From a checkpoint of a small transformer trained on Wikipedia.
Size: 19 layers, width 128, vocabulary 1024.
Each number is 128 + 32 x the weight over the matrix's rms, rounded and kept within 0 to 255. Layers, rows and columns count from 0. Numbers have three digits each.

# layer 8 MLP down (transposed), 320x128, rms 0.0627, rows 226-262, columns 0-127
119116129127136115066087151080111196152135068090106114100122144194130202102155159139124109132074093107129096118123123114083097110089172146089067152115143145114117112072166147164106095126127069101147115065067084158099155133123115185161144152150087161162090121099158143111144159142081170174138102149107096092112095113119170132149140134133124086166106153113126091176095202128168158111130
112148132062157169164141073127176093120153086181140088139087131111134117143108113091197153163088168094094142169115111066059143096119169099182154140157123134112155092071132138092091150092093130130116174181078173144139128109154114151154185102109095210136088133133136134131141105096158206131120170128110138113047096101132145105156133106148163093165122110159140101143139151155117085123123
123154148169140181080110162087133074126180236103140176104106141161081130106147145174074150158117139149143184139134141135157100144105115185109128125129100092140159142106115128143116146032152189171165105156133132170108136134137137153142108140117131160133173090194157117139127145100098141132177131176184125113140126180101166072138146108121149106092112063096164113153114054162148107131105
160099117182106143148128083119094142203147172107110166135088125180095128122166162162087123158164128085096089145131181162117165169119065127113118112163103156129168123127154149166108125112108101140148159089110102103077191096113064132058145124111150114144128144135174099104112089157130177196107129102131175114140120065099145095162127103108113139126130098139119108102159141098161137117120
138154136159137123110116158134096149060113179173182100115153148104126129107095128112124120121148112149126186106113157124125138064128115098139135111061124168140178121157093108152115121085095072184176141118134204166120152072108186157165125093141084170117105074145150132152097124124143168116133147122135144124100172057071103141104157110081170080096107145086188122110142192172141154098106
112102108092136110121134094185054100166123066082126102110125138107116069129105142154136128173135154136148123161053147109105163143160153146102065119122110090142140119127113113094093106104153147080189138101158116171148093141153102150147108136162158174112147096160105120215176187091142103183097144141136181068151155067145152116157171091113103114096087182075135114113143141146106155110192
178189153152128115106084089175136082090103197142105092131167145101135159055140157115079146131148113100149052092136116119147105128105117136129083123118128094094120119115072115137142121073100084150157155031163142165118130120114096117102071136128097107092107122107125162103133097087137160181163116128179091111216125141088193172100133144136143157114135103114110131142123097171099154080090
097085157131117084040125139141192086172090094119193079134142128180177103179086136099100134095156139068093161086122099132139143142133119092154146127101138141107200103113142163109156132108117110183147152084126123122189122176103128119164051158132078120121135133182070121095123200149091152130143147119075132138140127110189124124118094156154147103135170103106097083081117131100147165142206
164179111113068091097104102124139087127144104159122054089131169137162126137127136094125139153145152132167110169113126128114130161116112113153106141160121125154071164118129082105124109132094096088139122107142079156022144153140132102130171137149115099131134117161113158144142157154154130100140130114106156139152156147099047102101136114135134107086126137127179122146099166104122135133135
066135151118122157144174144112137075137176116081150099150098152130126098139176138137060147104126178121114133160193072073138084115156170062122145085083140092154168109089079145129162166161110203079180128113092059081106125111100176128093106134129133186146166099116138154170139105147173116164085103124113131110159089105120142106134074122142194189151164128124115088131219160143155103129088
169109108169083183129049160105123119134103140115151122158116053148110180102110144121106170132120147144105127121134091164104160161117088107106152148189120128151158122144145166169143109177162167131111147144116092098173106092106201163081099146139144124082140133109159164180151159094087150085140147147091118139131128079092176099146145143128133124097072128159138095133092047126124169165144
057097090096123087147107138113149138080161118129081140130081147140183120147044090121114165094078178143146104119144160073161151117119161095133146155094175097110153130120112175089149101150119115154115125138129138126161094104132124132119200132086127136133106120147129103173125168112121159160098092198135104108115129121082117101125153129122104148124111092163113163048158145209165084110125
143109135030035118132153099134098156122142113111176158131148142049161104106137141154107222149167121130150124117173151139144131133165156140118096097129229117105088125145160150146114043049120138154162100144119103158128134075119188090105128133145156124132092175164117131165137135164141153143067110126161111124152147150090146133117125091146113136095148158101126160127105149116126150146172
135123156148092090109135125105141166195136119059129196162036090093108141149122119129166101070146116148133096084067103144076139111090147142081187128067135107112070120143095143061112084129143090131070162114129068135082117170081156147103110138094144122112101138151135142172128124126149137136159128058094177151185176061146146134165168108129134097099145125170134094106178127146088124175128
170109083162079118052089089110095110106101114187117154180136079157126093179173078102220068174118158117103108168104095089099127095105116124096160167110149151070137126145105079097139098109110101117138108163115145137209131191154120125097131179101108099154200137147133124113199174122162166108190101069124164116117183065135152124109187117109153148143138129103135119144119075092105107148061
232097104183152097112107149133101124140178055131117087049158103152135150099115150099107086067097112145053122103112144126068076133089100180147132099163084131198120129179063143152125115132104166126160130095167065113143140115157151109111215140154131108139133174145106126110168136087064180134089120128181113141170096097080159131161185132092097162174139179166170138162154164185139119131114
129133121085135073108159096119128166117134172093146131108033070194139115134215079090181123154132107124097172130133138127191152148118172150104176106091111125094139168080146105188096095151182111105134090100102061147095171115176156145141148134158129187137112108127150142143155154080107177100101152073106151093075177127087137157120130175134122128146141178099100109131126116146098151169139
186156105112161141078126104077106109143104137147157206156143167145110140134182138126083081184131127119139114147134134120147148121077141147137113112140096175150156195084116132119133184175096136152110073143199103141187124131162093146132117125172085142144120131141134139170115180132136167149047158080125087155092139110137145166113111135182171177126187162133095143110205146179104139079146
129080142158095080156108093127186164140190155145142151050142181163154137126183072124151170137077118172107167125134130141131116158142081141098151157099129105107161171089157108048134130071183086102112103065167120177143177112074145098164125094193115167172166150164097149180176121107154074161124113148108133108146068052139150129191112135181166172166160078092175121148169094048150094091133
140081080139159152090151114060119122122138141091160111130170121189138068035179193116165074165174199121114122169125162094112148094131083164121135156111128153114192126140154105148119089149117157140149174187145143145121136094062072101162131133115096118119116092124160148107094106117091127067153152146123166096144098131110113166138113135142101091102165086073132128106159126041130063126071
096079153131164140155211160105095091158106213125160120121094124111151132146089045110170152096101186180156153200137105076143098132119138122124136152164110061122130190074155131139077139140143134064195124144120138137109166153095051109158139110107134121095103058178108114094123148195093164092112127109077153138187130147167120124153112159065147120089071123179105164127123070071089175144182
191104156080112177171187176175110141124129120129116103132103154104160110097133100163158204149096148089154163130154114162109128113169137170103119118084221151109159057144156137132152172113077080104117170154137119189144077106222056112208150092102151113176174136116098118187089159095145111122121137094099142126067099122103122109112103102130127127134094102110198042106159097177154112146119
115107127163125111137084182069112092080139112204176178177108100095141169129118122126126124090087129097107065156090158163119130089105139114081159114163152111125128146128129166088165095142167110170076115183182132132060101136111147151096214172074198150147172144133160109108062149190120062144096109185099168142165132137109092105110101139092118171136136134172080118107128091132147062170090
153104101154127123124135150116164128114163128090158076111161129127183100193140182121179101087101139127116187092089105093180190115151147144107110113119095125131099157114084130184094148143117166116154085116120074089092090158117125115107108191106105059115135134141150177094172115089090142134102147126134157127097039134112123162093160125079181103167089169152162146077208141128095133154078
083138142110097097119160151120113172143117174102103073154152080033188102131079161130147161131116143112099153108162108134177135169131153154160093135186127118069145092098124121136154146156120130130087168104164122104172094141068113132081196173190132136178053072119141156135092102097138161153141142151129090101178143104170193138136089082128169129082128088171157152172127103168127133130182
179107042085115125109132163133096134147126131126175123095122186123175173171142126104142066108072175121118136108118110072178145172140119083136092170154156125093138124121114130138150076172127133129151133141045065117124100099081136101192140126074193122087123154135073149070110131094179128158118120160186175109092154119133150118169093118138119156198100129178133111064101147082119134076162
110109145165125149185078135172167094167187140098086136086175158128178117055148122170129111116134083196117123121145107101118132130143122135143081144106094095128095154153122097099084135114191094164148126161074155143179131056127135096098143189124118146137082100126126135141127148164152133138118099139183191120204188150195164178129137157113124112146126095121138178084093154089162158113118
094169180188152088121140117163101103131151122168146088140157141162104106151122130087066151132119159113099172141098106134174098168181118137175065097089172136063067163123118074106159126102138129085166118126132103165127149189074168111141098087125102098129126086103105138118093123094155081131124152114114155109136071115130159125117077055105159129085153163118102139123103121135125123154095
191182146066136137113069138135183157138132148099107090150157175126100132166143093122157099116103095157146098165140161125119087116077134146143226066099072175092107151063164116129152108090117104167094112170146119124135184120078121094099087164094131185136128083105151141115185123128142112124155089138140167122105149137172137053066146154139204126141172183055107123144117092158111128119138
153108055119161150124089184109208158182130148141105098112116136155105127118090165132127167156179123164119122077162119154146111153059209126111165132152113102124201115154118176142089110135138145114088100162094132136124064111116165107107096099093156178114186105144052159088127049140148151188077164141154135130101107055114112149088102087113109110112147074143096082171119170128158090187096
216152100119181126133156103137129097157140177188137104104150164090138111145193016142156122148147102145168135128124101134172171080091127103162064066178117103188133110086125118121144065095102084142043150103084105123121088119107123128117167109119113167119078138142114142149103102079162142149170149127178093162095099159052149126064083051117128137169143146125127141117126206101110161104140
137136155119133127086132116118148099109119124193127099090116156119102105072146089143107120112133106183173114113149114175095092092109038122158144141117119135122111058123145107177100129160087154143176102119210137101161170174093141127125086130187118160088087094118170128128135151085137112176087089140117155177108076154183087079067111094115101133131148141146155142144120106155104165130144
147088089147115097118135105159166059146051092132123160117083163120137109164164130117132177140214192159142108162095166135113102077140126092115127133150104106146129110115127134154120187133100087179099181112124120077168092103102093104135127134151187085164158117111179105189136149108203081108106124174123115125125173130090159115105179138164091113071149141137102162133176131092105105133100
124154141128076176121139115088136117116158165116139134159097128123091132143155125157130089162157116149079127102126163109084121138137139114150080166140109104190171077085134154188117108147128158087164150065097073121110101082172131169149146050101133163130129159197169112107136124141158070125130159136131127088134120109129124154102085151131094145048081106172184124092168110073173112093108
140164186177158055151115105172132116090136166110048136120080113200144118094129066106116128142176093125126180159090144109114063110095090175103130141142090105125128105049200170068091153132109174129155147083107129142115175155110111104106064168165151091109114128123077111108096158138054092149176145180104128142129116159073153124111073097115128165107100114130100113128144136157082141156119
100126113091105118129186137150112139092145113075103145137102141066128121168148140151148108128159168146173075118109134150159166176121122126152141127152079153071156166173132141066089117136139162124113074148102144085151152102118153109174155227135118112074146094099094137162107122169143196183117133076187094105113045156132090137181115144161138148080071105076104141166175079165123199184124
137172093089127155094149161121146137192118176107141190091186169066095131119114086151145101151093132157147134142141105117086130139121141185127160153107121138117079178136172081146181053082138121175137120138128108123075107106110124095128110106134097112133029144122144061153166174157081184150099155143094118080137152132163203154062098139121186115072109108117153086148164141133091068107133
# layer 8 MLP gate, 320x128, rms 0.0628, rows 227-262, columns 0-127
153124057128131152137117091191149115119167099123163114128174118082173091135088138143151137110098128139100118157119113057109145100143097053137115171175056117164075082114079158132093158130073085162111144133138161092159128064162132183097117122085129180151175107177094153113119113128138101135087131082074097139098067095148135138161123170070143142101068119085157084139163153145151113115152
105130113133129115114174185157149129135163147108229156151173127129093114109111114127104127089200132133131094059135157137148114107125192191179144121147126149142085163122143118163118128169161145145160116141135134112118108122140164161154156102126118098071141102112161148145055140136118120123145174128078100071129143084166175140160108166160103115125111155071151111111091084184142087122139
130092153121123104113124157130161146116146084095165124168149101136175160131090110162129107166120096149137164061124142084126187089127152166124133147140082147100099101124102114109128162147147145099131094164159172132173127169116154130183069152112110106114120159162112190133133100142140122063130103136150136103112166169170108131131108157095177098110138131141073103175103159129089132098132
120111133113075113111172115124120108156130152191184196066116123123136135120079159115118135112085111075146126135123154078181120118238088124110110066158122165113167130083108139131109108115128160106137115143151080031095127135125103082087157125193122133113131170067133159132098179104092139142119109107064095137203131168179081154086069137191066174101122072152121122155116172105067120114156
042111109129129197177142170078101096114151097141113103119164116152091092243105092114137133127118144085129116104101132190103158161099115121099093163100182093142101147187164111125135097099154131142167185126197168129101109160178118165098122116131136101105123101122120104145128154152134106093148084139152098176128107136113122116154127091143114157046142120170078139134179143158124136100136
148137121147173132086146191098169151125157163140093132118121116105155117115129184073099149152161125119206108098154159110177103177142164143135155128099189038148110112121150091117077136101183065170159112131146121125147127159098083114167070136100073141072123096077097156160074093063140131114146110139155095178179161115110137129122117162168108188174131132046128165057135091159120144170113
168150118146135135112127110105129148172145166167145138086107144132111150141105124166142098139077145141149108160104120147103067150137126089094082147144147192139135136125166135139150108134128091089116126172134149160106129096141077104092062068122177120125141147130069155162123096159112182156130115112125160142117180142079108067171147112124119130148157149161134121122173110108032121112102
211114151138127116139104102168129125127155121110111068132149114108132136153137131139168086129142178111122108110165136142142098061130171068093155124073110169110138119142111156162139141142127123155096166099154162112147108127154166108133155104069183158115208119116126149157126116084132120129110138151157148119117111110100105086117119136124136175133131126111130138125132103090141120105126
103151106172183096145145131132138168172108073088128169114127124126105087124174162089126145136123073096081139085140116021095130125166179095093162111116041113178142107061219141073079145129134155153164137068151177093110095130115119171105166143184106132095103173137110127132169060049143169131166139156127180140135158122076152067084131116068135151106097139138105131131104150125098131199112
082098159115143176080105126126155117168119143147108109105091100089164070143132029017116117193200147200134179183109157129165166143189129132130161109140161131138190208163105085129142125132101139152096163103110159111125204082145142087141108162085155169086160090161121105121116143121141120077116119148134110081128093091178124143158135168127123125127198155122195103092153157104100127086091
093142059110101126190181121081105149137105139141083143155112132132126145128094137153156162127117123176123115058146105090132140128086130096145145130101162116081123146123139141183145162079074057127101112177121130101160158133100164153164145157125138123160114191179074076137030147117097199162136089133117159143117156122077101136114115137137140150143101135153145119121125161129158159122126
090174070112146141083144093111149121093088118094106182134151120182176130118135100116098096136106190111098141111191159119131169085155067039129184087104128151131104135173134093133094100171120089142138155130123116145161150094165133197125130140150092144123149120090132084165143193159120164046144144125150084128115140110150147140209137178127142119134077145175130163148093139163157118068097
160132171138195202173106110096094136156143148121145112059107079107135089107066118183101167173105106117124108128127176131134120170096177163105090113151107158135152144114129107165118147118119203137120144124126164113118055102094109152155101166139152077119053151129144097060147091118173177126139108129110096164049101126117119198149074095174146088142131102072073153142159125101108075105127
075147115101190132145166135093091136107178177125199079168088063149127136107197098162150111074130132119172196123130107112083062112153095124155155138100121100148164124159137149094196145166166120159103122133096128111138074126199160162127145092085154085089158129061117154130128149058106084134043171176082094103175116180127118166122097114126139069129171160228155115145131162138125167102119
053122079134145119164120174098147099117124193121160157120115153103166160213164108157116140144086151122093060150139063137165149152118076075147114143117145152159099101100144165078118053121151089196161142209192145119072098076140140131063117073085184178044168076113199156059243155177120066154078174112103124117113182086112190081136203102179130083115169111115125067176115098167060145131080
091120088112142109130196173064091150077097109112067168094124155097111120185094080136110141152125097106162139121095142143156099097094135120127195207123169162165119218130181117067126101132139120121120164127100139130093178110120156155130123102113118143162140115065137109120211145109113155139186107104120162164051148157125152114084104168090082095123102146163089119059133156100109171159174
125121102141180168116203102139132099164134129122088152149109116131141096188124099084118136146116157151116132126169113189105138097120158171140155188123080175153115110144115133121165147151176182132126116153128157143144132056108073099184119127107127079171091127162158162085138071183149055129090128098121100129159151109102140126090124091155103098140160074148126128145124143124096119098151
131115150101170172094134117114094143102145050152123190155054127065140128094031107114143120132161063173113114137092124170102082111159122138117075145153097154112108118118069174186131139166093068180153108125151102081066108119139107176141147137087141085188155122090162100135120149182164151161144176096116078166066179169107174106069127137073164102121107123136106120162116174126128165129122
155150146111154104167149124182053112115118181154102222092099107127114165117116097150122138080156098123123115105121127155166073160119136074115115112093091052159126110095154117120131150120091143074110175138213122084089110084209153087084134093112124139138090092131086152161083103113106147170098140132141121106143119121152162133075089135098135164113111088112055090136144134141088170140063
167063119131084104096091134103141084115196094131102134161125216128099080125119137105095123090087103167110107094186134162129089166104117090108119112105136129106086083140160106145149080133145109179129144173097155116127161114035125150087170126109141150110056178095110171138072102090123115158090203081160060211059122142095146147135170144156096149051155140112131160126153132165113125143133
160091158155115121127132156113113177118074120233176174102133187166068136070189143156130091156101153080065110103089123098136109129130085189153142158132190113109157108135172162171118122168099138162133145059143144106139183127130116111122131108182133078143136140181051131069141060076046141093092184124178154124168171129121152097122156137105170146171144089115078044172118114179118114150119
085096108148124183195062053114109129122116154077115117097138098108164176184148137142080179133057135100141173135134171081206124151118120117126144139152181122204130147132093115147151189191142145175090086168125132036078110123142143107126139139125174150119114122117094144104133134132064111156106138131122128127071079182190147107120111128129153121176152128097144121194097113086156107122180
166060153085174135158187062130086156149113185152105155117137100090117134135101137138118116120173122111124101130160108160092117111086111094117154153095155154110174128142144130141125117136125094103077129089120099129144113078151119094190091108126131115148117160120051122166117147136143121102132069145191130115100157121123098135138111167159092158147070167098097117124146170160105115146150
115138084113083125166160153148168121154123112091186156137138110147164129064157111107124138102126109071127139094108139142115088057157114134110166159127104162163168127121150145156088088094050123171133144081135087115100111137070098099150205113131164171083127137125088075159126168198148132134164102142187108114173143157135118129108100146147063094181065141204135085143135097095151095143119
093130084139124156119113136125136090140117140089132130135121109139095138110117113137156139097103127119147141148175136138129135096097127123092165097083073189129159123154135152138115051140157139131089163135051112171143107134056195168099158099060175072133094162121089134155132172112095075138130152129133146138156129074139156125161161205147107105139136094162181133169147154137161074154092
115149127058122095163109097140063122158133088135127130127099148139087179125152159121134176157121108123166129116120132131107090141106121134125124092099176116098216164115117082121136127140102112094109153221117119111106139133123122149104132070124129105150106099163175128135121137103129105137113124197171196153082122154082123139165092108186096073150137114121093148101126154124112086090196
112121117164136159125090106134146083157141153194077125169168157159065131132147168130097111110130144077184133112139144084189151167103090137067113112157113127116114161047063139138089130104098192138087161110129122094132146133065131143144155104132125126143057143104118142131131162150147152083136121181138116151211081081046094129185108136111104125163154084098102142121105149210102107139201
115171135144109056103085150123194146110136124079099135130149146149079070172150149093121093149073117133174088111116154139131102099114071114169145124114075166044168145085080124090113143093130125143073184162116184119189192153103125075141144097090170179173104122133112097175190170163105146118188142165135142089151170117109086115144148110122163132169230161071152100094078107105070112144105
085255180152167094149161084079052108120099096058131154150091142094155080169102143131135157133152155143136107141149143184082159071073156134115118109139138164170120134173159145148145120166049101154161133154158105175151114108117158105144117131128114098078098126115136060136115155190092132158149170091153117141120118166099069153103114130113162057190115179086158107088090137116129129141147
175128115147139132128039132082149089188126131148138143162088176142099113105175050119159125078129081118105168146141137213187127120075118151127101125137101172193146157094172089115126121122131090128103145070099099102125101090118114173120183091102113090130112169150132069126081127120069170174132113192145173108185129136051128125148051141121075133156130183176092100102119145157061139157140
203100096098097103111123154163079094076126108124080129159203098146090091148120158166176129157134104131086106088117171100130116155171073088152033083067126077140078123085110146186125168172104105082117134160148139146139083166132141178157146169199105145073170085135097124120072114120114156119129172086084103167109083149103122082160106110094152086063147085068101062070136185137145118148194
133143125113165125153159150173174131065152148076105090174174094136111155084094152136170091089068094137116157079137094139124140147082128169184134171109145128105115130149106153143120123154131120123156074150132103152141193152172131122189110114132088127166052161133092141067123111154083161145148111092119099072122110092197169099169080174131156118172145086099128082188104104122118166097134
118150116153137180124117153055127161118109106066137212101140135140140129079111151165121124136116067156073169167096131090123129162112103129146114114159136167196123143093170099114137120134140168149142119086130152076127090119130088102106139103130128143142113128182126158099126111199111157147148131133193103120092135134097063135114085140100141108110120110137137130093096103125151107094129
135115074137103183138077131185145127100127147176174099090196122045105086172092128148152152104147161112138137091112175130179159072109139118161085103099122146081124120171086130201118184122085104095156121160147097108124128078136085127117151092140143172237124153114144074072121082126137123097121112127157147154103088125150155130205095132158083081094188149186141132173069131084108074069114
112123111155142164138133096120068104130126170134087180127150137119174144112085068137122107152081113087173122151126149127121092123143095144170192094106070147125137131134131166202127094076083116131159101151054119121139142117105145158171115151085108133097121131107139092144123187180124142200155137071133103187086071061151135117149104144149173153115116149132122089159148107126112136171098
113151110124134112125153149168094125152118177152185201122104127088106130125062139135118142122119160120113122148147162124201152122119132090146113072139146221159122105183106094151149111154161125119108100164092128153073113080109144173173148196096100072124081124121101135096128122111130123163123184073102108137106151124189082156113122075155156146147030074108121058063124141169120090075108
# layer 8 MLP up, 320x128, rms 0.0626, rows 227-262, columns 0-127
135174119126114115132151204149080140055121144070073122122108120142132120125163186141132152120120105169129135108126131211132126203178135131155105073094136105197076182130194124119154149111144141110104134137147130160127132117117137139133145125135126135149109110120170145086110099200123051102072067147103082116103151114149153132123127167107101107130108131102162149151118085058147093181149
122123126091204148153122179113130079153140150121151136129119148153232114104138110124117126112180145072089104091142074106138100096156127177138115113091096153107202161129101148152148128065119151185210088165064116132098112117148116099143128122132126095112087099096130121132106128125104129130149134146139145125122151164105153123193090138081144134146102173088166143070136176135124120106147
158123135103151120093109153145160163067117164121146144115094134147118101130125089131154065083142172107123124097149146132141066157138155127128140134055156068108131083113119133077137122139129127125100148138129116098163127130112153096174154155119092114102152093166096165164132151115162122086085170133104076130109158150167150132098111152117134118089145168143101145134092155083138161146106
088105118056158130163103116171107131146181064157083117127098114164078107153159136151144149151063132166103107124152069126124136159116122184096133119142175090176084103138192187148112112194167162118117140147153107139157159211127113074094098082136071111147168142145085091115159159175103098201180070056122073159157164163160122129126077164074057131092090145135159125104103105137061152191162
167158145103121097083160140089076120163110104138085164179138149095158096121080134152077165124113075115192163169173089150131126150169130149155172141092125118165118154137123074139096165077089150086108075151126122128127113124171137079183094076142122105125151177111141131186085088098142170148128167073127152082164148125144136077059145069201136106118134123125132133166134120115160005128052
147095190090159143179191197098099106148056145118112147156144056107157091082072073129172125174091184203115126129084133182097128163111129164162137113104146153169159157185163138181105191093116116124136121138102140167150136108138149146135170070141133106149130122150152182098156143160133140132062077159129120104117082089141115141067140132162119147187138115130096075118098142064126072168137
129168193146072108107112135123165060150098124128209079163147119151151104165071132129107079153061149107125121083095133118145102124124125105111164124105149179147146117119123139115162097170171087129162097122131131164164175140092113144153064098127109101152121129186054117160143150165084120139112132145121146143157146136165130114117097146110122119188183156086093090073128121107145135116171
147144126103141136118136130108136133143144087139147060126120120096129115119116130112161107164149162095140107196144114145084100117185126156081147085142097164132119129070090134189102115129093106161127131077148160067120085131160120082102156099084141143096179173124115130137168183099145137119122148174131144091154163108081135110124119145122129147145147162158089144148128130084119170113130
143044126111161157170174111122090141125120191090138147074136079128119131091108129177170148125125192103149165104093135202221159160087049145153088187176112143077166137145148129111141060158149136167086124176156142140115094169187130088091176130107131139153094127132117198104218199203158131153166150129129122048124171168124130139117198077102083093131092135145097152118108130169103138138154
105162106148134096145167147167138094087171111138158122145144094111112144107142156107125189107124105120106117119141197089151072134155094079127146138102123123094129104073086072039159101171134115119139110135135167114057097146116049105145073102121133088145119069097066107120090171176158130149118135125112137107095063196115126107172135075119149125132109144127109119160049140192140130105114
090145126118114137130122115112134100116144100109171143122164118154161147121097145093162157176130093099136115056132148186091054155095061137147151143101147133158176133147145163192122164067092139090113104162111123075149097130166086093195101134099160158165123142112045146114158127099142117130105108086176118148180181159140118085089154148144131096172138158066127160135103137116111159144098
090162092162137170125181146105127171153097148106123107133131114146088152128114133172134051162110132155149091115119135127103173134181126106174229146130138130160094128149162109114065168129129098134169116166120133098084101111139103124106156163150098153107105104091169089085155122119106114062159149111161128081092208074190124169127137154121150103109085173132095156058144085144148137116106
108079110154136183101160153157168158133118144076122105140161062099182127152159103130121067079154136159096135170097124083120140134183134118134117101186187113099166121138149162082106133096132158138154118115153143135085147145163161156096121161149108193215159094172080115155233110167146181104167096148144140124107114179077177153121100053130121146162138227106128140178131129091099175137152
067092084104099099134150112153143107086090043166119083101118095148193129113148082137092105151124117143067202207094118140124097110160166111107106131188109124164094169172103121108070097147153082137163119154149097088126116110160111148089125118107185100041167069109112151128138112087150094068089146129136112124148078183070116146121140124121196077187118132151171204101141149102132164125153
177149130168112157156140133080139107132144089111138117138107162121072138050135135135184115061127117133161082140179085137090135128161178153145122163129141195180116119135110130145098136192029082102126157123127091133077162151074136091100191111106154110110156219069148099137126123110067160193149141070090169085151061198136131081160142167123107103103183140178187209151109125126154135112106
075155081119152102155093097117150141089083156164149157113149160106179120085149131179082102118103163182125160106108128143114127140163145200125150108123097127095128145096236127142084103174124149091144151107125191095136151091138169137095113092148126041071107196142133131076113147154203117077166118113155115159161131073154134172102159142111134098128082082106186094083104136158154116142109
163125146104175119104069145104103152127158115152128143109153172131159135131120132103138139137137083100105124103104096117123155108067102147097118123174120113128147181136141116101064122178148143162130143121135050119085117158139094132106146128162030135020147136135173118201095181103146125109076120143138140126090186128145152126146108154154178166130105161113121116134139127195122157124151
118129131130110112129108095143128140162131186140149119084103129160096157145151117087133048115110102102090144149094184174145150118120169201153177042035190055150130136142172145155155144119148201177117091166134108135173082165113106123084124087123099149111136132170112134173123123128130092128185084145098211095084124144131128104141165085147099188124153104151191166189081125085091109200185
150178154092099136157126116153176156127133155131164152169093081152096084086058190168160098172071160182094119108151133125108141168140134096165178118172088155141107134087097104093113135182114173138172098159125132174133127114132123118139181135111153156131122108129150137111109108185061157130129090197171084168107078121051186089053082125152146117138120165137152081171103122094114139100111
102097124125175168094153133174130154125114155117173073112164068079124092163145141072095133155180133089121176090119098122127166144177123222118129121095102123156100148111146155108138137160136118163181102205166094143203170133138132128111121113154156137115119143159095131084138170168111186072092070142141141156133143132112138192138105117078150185156124180134128121095066112175162071075152
120110089140135201125126132149158138149138058120074135086090186141087180184170064147149132157146123107111130082119188153143136145058159101130168101077131112132073155153111119139199173103183154174187097137053032163103115150078239078152193117095094101167129191141163114095130213142157137141125113211073173101138137124113096133141127129133136125115118096129143136144148107108088122110117
153092119209134119175115107138093162082134123133108156167109092087189083096147129151068147119100130117170146146144154104157124148153217128128094153092137073169112112116104090116147114144167174141151179116113148142021118127189165123159169074075143191147133142130128144078107131088077143131175124139114093153116059165156145041095156094118152145170175121143136059203133117108147068102132
158081103143111131165189139189125170116128122174161107125138163124184129133113182128170082114136144122133110167150154148099154130134105198071158095156088112161177118135130129136082098120125123042103091133146069093158147121118107090115111151123089078127128163127102154162166115097082102121072153108152136158094065107101130163109137156152143148155106119145137123113163141108089176192153
047172121124175130065140121137152175113155128150144078183084168077117148152106170147146166147122068139068122149128150084145132151102146093175151176178155107105150123100119154122071146116190127137144125084099137110110110129166208179169077176142121090102140170192135193077136084070066152120160122144069103140116198131099177136147171161127107169139133117094191157141117129127098106119107
066180154120166089139094130147099091151115135180130076106102172182097217140163146152126133154114126199141133093127125122154146138097111121140105167152163112151162159101137104174158135142157152167113135126098117139119125125105156105093114136162184116147165153145060090142122198133113065161118136149183169097101127089115145151182131050129102122150155152139144118111091154105133103082090
129123155197098156118142128184164158101127141153179097106169121155136092103158142141106083111197138152163097168135122171145156131162149104109137142132101092149067103134146151086127151166144122175151069043117100158196101056137073119116125194103115189129100146117112155158135140165158160145142162159140134112165154157159126140088101125080154154156161153115173119085095145146137163128151
128121112068063064138163126116126101097153184112128128120147153151110122158080133124177130137104122110134100117152125095118171143167096157154047123113093199151117089103143152138098124132133153163130110104150188097159199045107097199179150143141117176145130065162225152098127116152179113142082115102113081110085126114115077108208127103113190159116171119149064134166114132168151123037171
097093182090095186157146060123134131191070101180094155095116148101103126117208133167072218070136112043130147162137149114135128130123165116171139123143116119089089094139175119125095118122166128098121199100118107161056134172133137133125136149195082127106101114109116173138069108079121082082138139190158134174129118098135141116101106140121077163080190108174107123101105061162107175087155
198128097152076101148125048104093124147107123142124126175133106081170112120112117158158154111098233144118147109194135125140138149107093170114122184103109132127177162096098152129134086176103085122089132179163099098127101077145130100119126112126081135094187149168097123143141193124095124133110136067162168112166078162055122145144067112156166128162128145111149145108151185075149125143142
133139124097102149112162124106048144139147115139098093148148100132177128119094172139139059140200093083111137120185126188053155100097148170187164131112057092139172112120085091168082105080177134133129123144127130171163097129149192125089140123095121169084184087125160164161103106183133174141167128128103108120141138144141079090091173082115105137103083144107099123152169209102149073097076
110131149110130171096109162190108086091109138165079140141173127148119104141162178179088124161145144105101122148117116088128119134161086133093095182140167086128058165091119106186146108128185131097145160148184148124126127116142150194245134185168150135070143161146062149161068130136060164119209167097097094147079098111043109096134100100132179101091117121075116084074150119149086151154108
183116142108196104113080176144111119095145100163127111108149115132114141088111119162161063092144126136149151137084122126187099156099083174112137112104194115167178123150099131111092162159127144126104070126140112149138151127096104102108091115100068102188098133136107143130173137158110146124175116101104127136139091085093120156124172141104148076104134154132161097159096139205077121139090
127099108099157161176127155129125158135100136098102142118127134200083106129137127106123123123133114114143148150175157144158130124148159157061131139137080127096096123116118124164086118134157154115103130090144144139095171145123168142093153093116151185134120139113120141153136191172118130192049186134160105136139156098116108136162130150106169083098101149158170127147136135174158169132113
153083123109110142096149155156118099082140174174142125129101120160197134140144141154134130144143154092126072136133145134156157095105187158107094145134093065161158079163132072082100153076083097124164155168212162091081146111177068090139185077118130139139087147194152100185167097136113143124115156071147144113134119214085175151096149144142065104142135140144130159174091111135084141118106
089105114086118105144106096122121158138136138151126046129134143111129148121132182114120114170129172138104144140125084163152159174131105117153154151145120145086139143176158177099162118170110114176089162106125097106097121097138125089136151192122161106132128115142108137153150034013171151080113113206168131137116103176150129120149140148080124159108130077114099145076190179129175122165188
186141106130154131083126087131110132109142119122077098123142129156199103145153162116169131159088091123123081136091070090120146133166156044167120089106134113134168122162099208199146149123116088129179057118115066066143144163114150196142183187141050100155156212162102131071082153155105160102175079110127182147118091096086144086134130122133137094086128183125113191068147117135151154131100